Part of a small language model's weights: 4 heads of 32 (1 for keys and values), a variant of SOAP for these matrices.
Each number is 500 + 40 x the weight over its row's rms, rounded and kept within 0 to 999. Layers, rows and columns count from 0. Numbers have three digits each. The size before them is the row's rms in percent of the matrix's.

# down: layer 5 MLP down (transposed), 384x96, rms 0.314, rows 133-164, columns 0-95
# up: layer 5 MLP up, 384x96, rms 0.323, rows 134-165, columns 0-95
down133 035:596481514416452516550492512429525509542503531504531590489478502535536523503455489554536520502463540470527528521502510507452439542487536510594469525570489478523498548512479520503527526533598536537469512507522534464491420499537512536534540413504481484515461539456476460452508476525500637502
up134 032:508452530454462507474577544491503527491471459505452477537549507523534507513557470535541507551546460570525470516505534472520495544371499436483499497478489510480475456500469492520529535450477514459489509610533436525489575493471528498442498481573476496499445517466498511484619472512499463392
down134 036:556519501527475472614413477534476545508500503504474496517507540475417506480401523466477529456513498503492519470502381515459482506524501570449522451513419497506492523529517536487453503492518481502511484394484542561487469524497500553542462592470497480491514508520490560573482533555466534566
up135 112:584566489509426483501535472481570399610474514523485477503510534429544507529449513531592521458538489510527463500531560541461581575528489506485494517543483484537517493559491547495568493476491509474582493440463412452532504486480465450473558503496476479497501498491535498494490455439511480504
down135 113:524533436507551487519465469568495474544398575483525580535436509461483495440507528505561543478530549484550496499510499548527453442469493488478595469509452470500505524475439590519521522446568522522509539515424504465476583506573435520512559442522486540515482490486505505532528497476474518468
up136 035:487520509541458512482501467462471530490493560475575484415550469442486468555468489502548519471440483498559471476530454531451494542479525430512498401611477496527446508481497470439498478459467477566485432563486451480539496502590463553488538532484493476494554480575553494449496516490489570493
down136 035:544515556566467458503497514494436494477499436484529520537540538545483446416490454559485457398500512504462519472449482474505435477632480460481468451506465541525474480460506463458470507508524513513501562545454513495540506500493412470429451501527494570514472487514497398468501544504554533504
up137 034:448528535532531525460577440554479477514471486502538509516498480500520460478527559535538494416507440534511498492487473476519551524426499495519487443487462577549483479418501492493540537333481467447515478562497452480476523516496511487476496480534548549433441404455495495527494518513470484452
down137 042:536509494481479431515497571521465551450493494472484488450545433470479509485424457542446501543536541510491467453540491477390488465522537544517468470498538497448473519493555531516446493466505489516440520429504510538492489530544496558641472545493415494453494480475475612522486517529469516514
up138 100:490494550527553512506444515577454487477505490507563406483430456453486485558547465428488461482507450500482556482500454445496502572477572501464554521575506476573509507427564528442460466492464524497474535523504521595513574503482469469475449553487446552533545497468524469462490470480474486476
down138 100:540508470447512464490474575523477489533538535565528486460489475449454471545444476547497468479531476492459529435523475528585510540564400528450533517538505520513490477553501516485519509510518525578555444544503524458535586492549497494480392494551527390495509472548543564514486468472500504531
up139 107:484430504504494539444504522492481404429476523451496513486500527446479533466450524468543561517432538417513550456516451497493527495512511536458477480552547565495495510482507475462576530478560555485561513470503411549562546526487523554498567500581529467455455497430512431493493494480533548464
down139 107:509510500498515554490486535458585447526495622458534503404490574470484498489525554449441482497476594441547474508480408514507496521424511488474496487466426506461559541536496479501519493460525483523523495439478518471491484507489492553442491501497518499432443499461547518554440588521481473529
up140 111:546478517556558512520466479453487570519480577525498446481450543435523525513540484484440457504529536556507544528487500442459489475491502524564449477520505479500514507473571591490455441466547536469487477478526530550559506428457553473450457516579487461472474498580510539466442529438486421459
down140 100:456442535464525513568414469445564576528514542549423517516527479542491513456508486528547515510562535505491417531496515505446486499550498503463552502516472440487514489507511482445507581475457443466441547523482506548524502406525490499556509487544456588493505525482488489397461463532513547460
up141 111:467469539452571451454495463542426508515524481454511543521540563482504510438575465490503506542556454555455471491500513576455478544550490472486540488465466549466535460511494552479511496496553474497584446492555449490560533443503532538508495464526555483629479467480495534488535531459417519515
down141 109:538442374512430512509537508531424499472447491481530505452525511500510471526524562499502446472465434487567574436570523481492499596505499457521449571448522480491454490532413511491536544486488443537471538490512534487511497451554543503560516505490468516546531488502545519463489482475463527414
up142 105:505487489593449503528499483509512403464462515474397507387522421483540458426515473494497497530490472558487534563501524489563456470542444444530512544477515477488471551521522552511566510437508463470488506519467474494525532548530488572499453416474537467485493522486532492511443553487565480472
down142 104:541600473533497542460462525513520510507516482592511492482528520539484499484566502492450546506493490430546529432492449521462566496462533577539460547467493505545494473551469524530467491501469502537555563483460526526453554499513505471555527464501485418487563562496583472440408516425523478534
up143 118:438464522480477514523520476553441511518507458545512495528436567441561516497565587454496489511489518467545532481511448558438541468467479387504536484530504536497556507464500476432477517525446522509519511572419458486528522500538383508530466464486485501449485592461477490501495504477458482549
down143 137:420511479516515498441575530479557551530551450564467495484524521631462441505540502529460509603517532492512470524572456535505524520468470468518479521500458469505524484538442484456536539569570481490548505478503493520493507482512433515394485514493508529452474566424501438486523529512478509504
up144 092:512481561549529540483511478557457486485442483466525488507493545478481549482504447552509504468505488486538463484455509483481550466496499543501535519488521492616483525483576492496509482550403464529529482607456489472568489376511460488489452491536391438426495477444502540526484484547495503502
down144 091:483428514511446553526501500537501494515534522472487462527529547504520481475429525391469561471559498483432511434506488520498492515520524502514473477496574437459607498521560523503504464516543535513520552551535541507465552426472551414492460445517491552466472515530470526414529484533501584538
up145 039:500485484559473428500492471507522560494514473492516493515513498527449460447527492493568442452440497504534519424447480491444500484422486476519512490467443535508482501453500508482554472361463492469506448561471457500440485423426544476451500511591513537462488450520484470484524460478449491407
down145 047:475596424481477540496476487513472541480493512472465501495450454439482497487460503479498456486514479502493499507471475516346486512445487507484491499519543442514483548557464540527450447521524492476516508529523562492474483589505510508616456500429419494518515553540451505529503462448555504583
up146 042:522522540478470554503523462512535538441493483477547465523591491532532497485569472492568552514559487546521616492499474537513490561463486521532433434464507515513423499474508509494567479445490486515479378546582459460534494520473470481503550492494522492510482540434586469528518494475538480450
down146 045:441519530569487493470454485488457421480499503462464489567556487556419456414448485476511517442494536412528524439504482530384532488523524430469464497515473496531548427499502495525405523503502481486520541464469520521468451497493511525493520519503497453514455522525485540551485410520458529572
up147 109:511518489493481470504526496520507446501389511510469489451509479559462517438549456496506475510572516596586461532533428449451484485462523461541510547440527568510532481449620469471538470493584509458481552448503516452500530473488482550519524516483501530511512502514490441521454533505593514476
down147 109:531482538463495535433437506488534513556484437469537488422473487597534429419480523464512457487571472499559603511499556477535454412488458468534507525497529514506465500479501471518471552493498504470513511525529552560530464470497393545541513489574536547561476517505540505466510490511499558477
up148 100:501487538579483517499497466454504435484545486449528522469506463516431546503502523572397471466515431480483428464542510514496552478509511481518544454540480589480525493413524477421567476534529458474503548592469523471489491533483574419524530478521441572480505506522537450497474502528483465494
down148 103:502430434504438518590532501494541506574440446424432508484518480512520533421470465508444551508512508470499492464530524466512466500498552516452459492549513538463497534450473458519522496502594501488574573534453596510556514473555514480490540502457480483446569443530538492556516519507513492451
up149 069:513476519469554478495491409491537460494506498484491442472458552485469534577510460506474495493521547540530538478501483486536530585541552479483543568431496518507518442477484440480457359472545491527490474504600523453501521521552478532486499501500407517533531523578524474469557563449517525507
down149 080:574502480506458499450499553501408546546514491503447504453447514543487486519550521502512494530537420550459437551567469532505553450543484531524509563580464505427505488519491472525504574491477532524464550510464520488480419442512482549488473557518496487569526475459504530512419410538537450495
up150 100:521569561543551546429502504490510522459506541525523522455461473513529454495569502565528560453490457581477571503565411535453436561449484500527499514534454499531470520468496458462483417452518565515560550485514452547548523490483497500526519502532507482518563451492516503479426422458515487463
down150 100:519565477516493475431457529451564484581409512451453464516502438480518537410513502494515511474525420497531509486489519571428571417491471476489480518490542503525487497568530465522454498471542497471533427475499523481521511530505508544570521482534516520438537522521409459525559521527571481449
up151 123:520499554532530535483541450510481468515443529486507533490509507494494585517449481528531501442430525496505447566416519513541545474491537520459462484472513511432606483495563518485501461494462458494535510526572481476383538504392462484546527430514457461510483504440483475521439446516553486514
down151 131:542543539496467583505467473508502474592472586498482533393468485475543538509530475438510427580458493476488533543473472535559453492505516496493535480475489459533506430472515506472560473543492523530537443509583450540497454475535499555507546489529575496484558515443499477533494555559498553449
up152 122:456508530461517482523515446505511568472490468484487496555508480531533540545520427490513485554451628486551515487548479459504536643522488507453507467484542437534463544408417465467495458501515445568523499488482455438549493507555484542502475493478535467518541489460488499541445512520457496520
down152 113:488482543530537538447599525466443566494460469464455562448547480540518535513480478531495489547477569464551588501521438514501510513500527491535545420504579426489478504507502493482473584480531480442580522494515456454511456449519508461505475485579520429535456456529509469560514525538529497537
up153 072:507481556479552504487459469482563408498494476543457479475485529496495530508517466516468484487537603487465633526487496503480482552519541500525523482416492537539523502464522481488542410495524516563490470492571506456506537485524462488493508515503379509533492513585531474505597518419478506496
down153 080:487506415534451495492483526482420589474515530424561493507519449436490513539496518458492525496495390579507440500488523507494529491540440523530495492580499488509476469495509492472456524494541535482557524488462505487514461509421521479457467489522588509522526468443465534485393432558535438518
up154 095:484511483525530604437539509535469487508443494453456498489509539496535542558505454553452510524476496495576529514453564483479531525564526487544488487503503535410420427432519511402441446485552514521496496465497511471499484468525456547502519450479551589452521497573515524472474537485563452505
down154 097:500527433526499462493555545476482465535532564512426469474515518507574498507454521520495448470531483478548534463495523580556485474436490530422508542502490415450531470538487531489517506478428472497575578549480523509453438516532555541552483512558498486480556506552603475534482498517467499584
up155 114:561473499511477478534489466501513443582455506509511479513549515459424595540510511521469526448501528524510484442466477491511542553512373507512446512551505492596472586555497567518537524516472494504448479485521522501461474551468527417474543546528518532467537435531546493522455455506455527441
down155 105:539471473459577459455523541488543519507480488493490524543539473519550511472517641423493429534486474504552462458544509554508572502524559520433571492537458498568550437515522507534437558465446448528487525452499555528549497487503488513524488495528456450536491495481526492545535521459525432457
up156 126:526503517527494561496523469549510405470459485489444476533538558541517529508525425447527433491517546507464454502470488482501551427493598534471487448507475485486555595578465470536599525473537524584449539525485510475559512499511534476461505532521508501524466524412524498534434516513461505521
down156 132:535487510503484531470483472518475467602548490519495494520447409535484471533484419522458498466528502467509510469494553553428517472566539479454448477489517495531527502567490452469528559471481452542502465489486542603501501535448425521474502563417535448560437505540510510447446530540503568527
up157 105:486486496402451514443491446486518447508519445530479481490389536491437483472579465550525543488520422434503460476490438463474496492474492432535446560524568509482509450522482464473460500507496469495503434510571503519536554585549538527472508501521487482545533494519517531423542491508561435476
down157 103:497450543497382572479434513454472442538503431569527558492442556511471531536499514472469548474515547507518503548547499474497528513569522520480501480535425531549572478556472482521410494481520491480453481513448525395482474465482503500559575555510503489485530467561482518485540458463506500484
up158 062:490511510457478496523480443481569510471536399452525435454551552495513591498463478512485479514533537597535470454428560534460517500517533465519437500474559514549523550502459506522406523481504494508461447551581525516560500511577482494492472576458533525549443507492556535515507525510477522498
down158 080:549536500435527541502522519533605520479533470518542579539504490485493510515431520563520509538436591477490456443511454510491478499452501545496505508497464551523492458517544534460434497508543509535523603556435547477519556504562509485512542517540479501436549475499474528461433577564463517547
up159 039:497450481504512572486528539520481520380492472440544445505483427430464570477536530515442481545508547481543516461421467525446570483533517512543499540519572471526531485462468502474518452465516481468506411541495482547488486483502465548461536515516507531495467516560541495515534474532368496472
down159 041:531615467575414442553495458567529590500520510529576483449445481472475463536558492566529488493497530496495521524512485512511481515500407487495510483489468540467494541433456561458478465520499488556498556478455521487538505520521497520518488492562536544505436496441537517447476570588482493514
up160 108:493405524513448551512546470462540473473423448492462549539494449471514564521454428499480575469553530531460481457402499489479499502536493493470461476501499520465469492491531503478519517464466487423458447546535530386484473580500611479540481469501530433488529499513493552519488515503449514496
down160 104:468492471487571632508495574507472508492498509467441456509545531497599482504492525485479555558421484483521459504558498539504438486473513463528491506551502459454532499482521508526483472527500513505499514531509626540446483484517562500503577483449538423526483535584518521539528495503421534466
up161 100:455577527486508540576532532474399514481473510552550501456555501462439580528537573563497530547523522500544412566526453517541483558534522506541576538439538473484494506518540497489508481449409488492515488533470466520477536563460412475515466508493483529536503471544489477436478490510520489517
down161 115:580515486438597484524465392483477412575551417488529544455483533525499581551528486501492536453456526520480489523515554510475479537508484500510554484544530465475465465508494470451489517469457511498511496531571461561447486546480510516493559511461580484483455526481467466522501495581431541491
up162 108:489540558458541570503533461548520459570528441454487479504528504468444550563461459499479470535384528541544423477413456486522577513519516489585502472533487492519563526540547522512491503463517515463455540483553535517435491587463485499496472497493461539437439509525465487458501468474520534508
down162 107:452522509445568508559545416463491493471476505491523500484507457506522494477522455439491484546446537507588550507494525577447471500595528547474606484511499475486443471575487488516513540538514486508453430475517540473466501514499514582524484437483486577528540450487434496459464482548447503445
up163 038:497507541546505496511537522514517511436556514484436527510529530520510535477471452479500505611540471619564514511507499537505507550492510481472453511511526555525471547523407499438483555409527524519499518556564475522409485472515517487435499501486491455569522501478567481441567470488443437502
down163 031:581479501504496493559494510518564529587484510491575534501546498563442519456523520453503519504426489414472490499514556481540493470519470428530569458510527519504476507483576468534549498470519493505489480499547523461561458457549409587529505529456563551518519520579435532474517507477430512498
up164 101:474471503493518466459544573485521529453533484525483437504539393457456478513545564540552579476555534478486449508439469478545534455485494451502503500551469455440551496552537492484514583457491562567475478537524558435531557537524444501488483504471463556510443427490550519527483497466537532530
down164 101:499520459512497441550516565475502550605432517497450491545492453456523461467503447443392476463434504457452575504496498458536477470455421496484536508486512453471499540565482456549506538486500501471500412582457492547497460480494513528532497552468467507436525561542461483484469539525463528511
up165 117:520512515478467465472496476407580495502528438473553451524364525457529448598540541485524534512487526530426498476468458494510533517481517516509469484486484505539534562478479524528604517453513556553517482518445409520495515496504479508491485570506485478527459565455549478494473497432546461499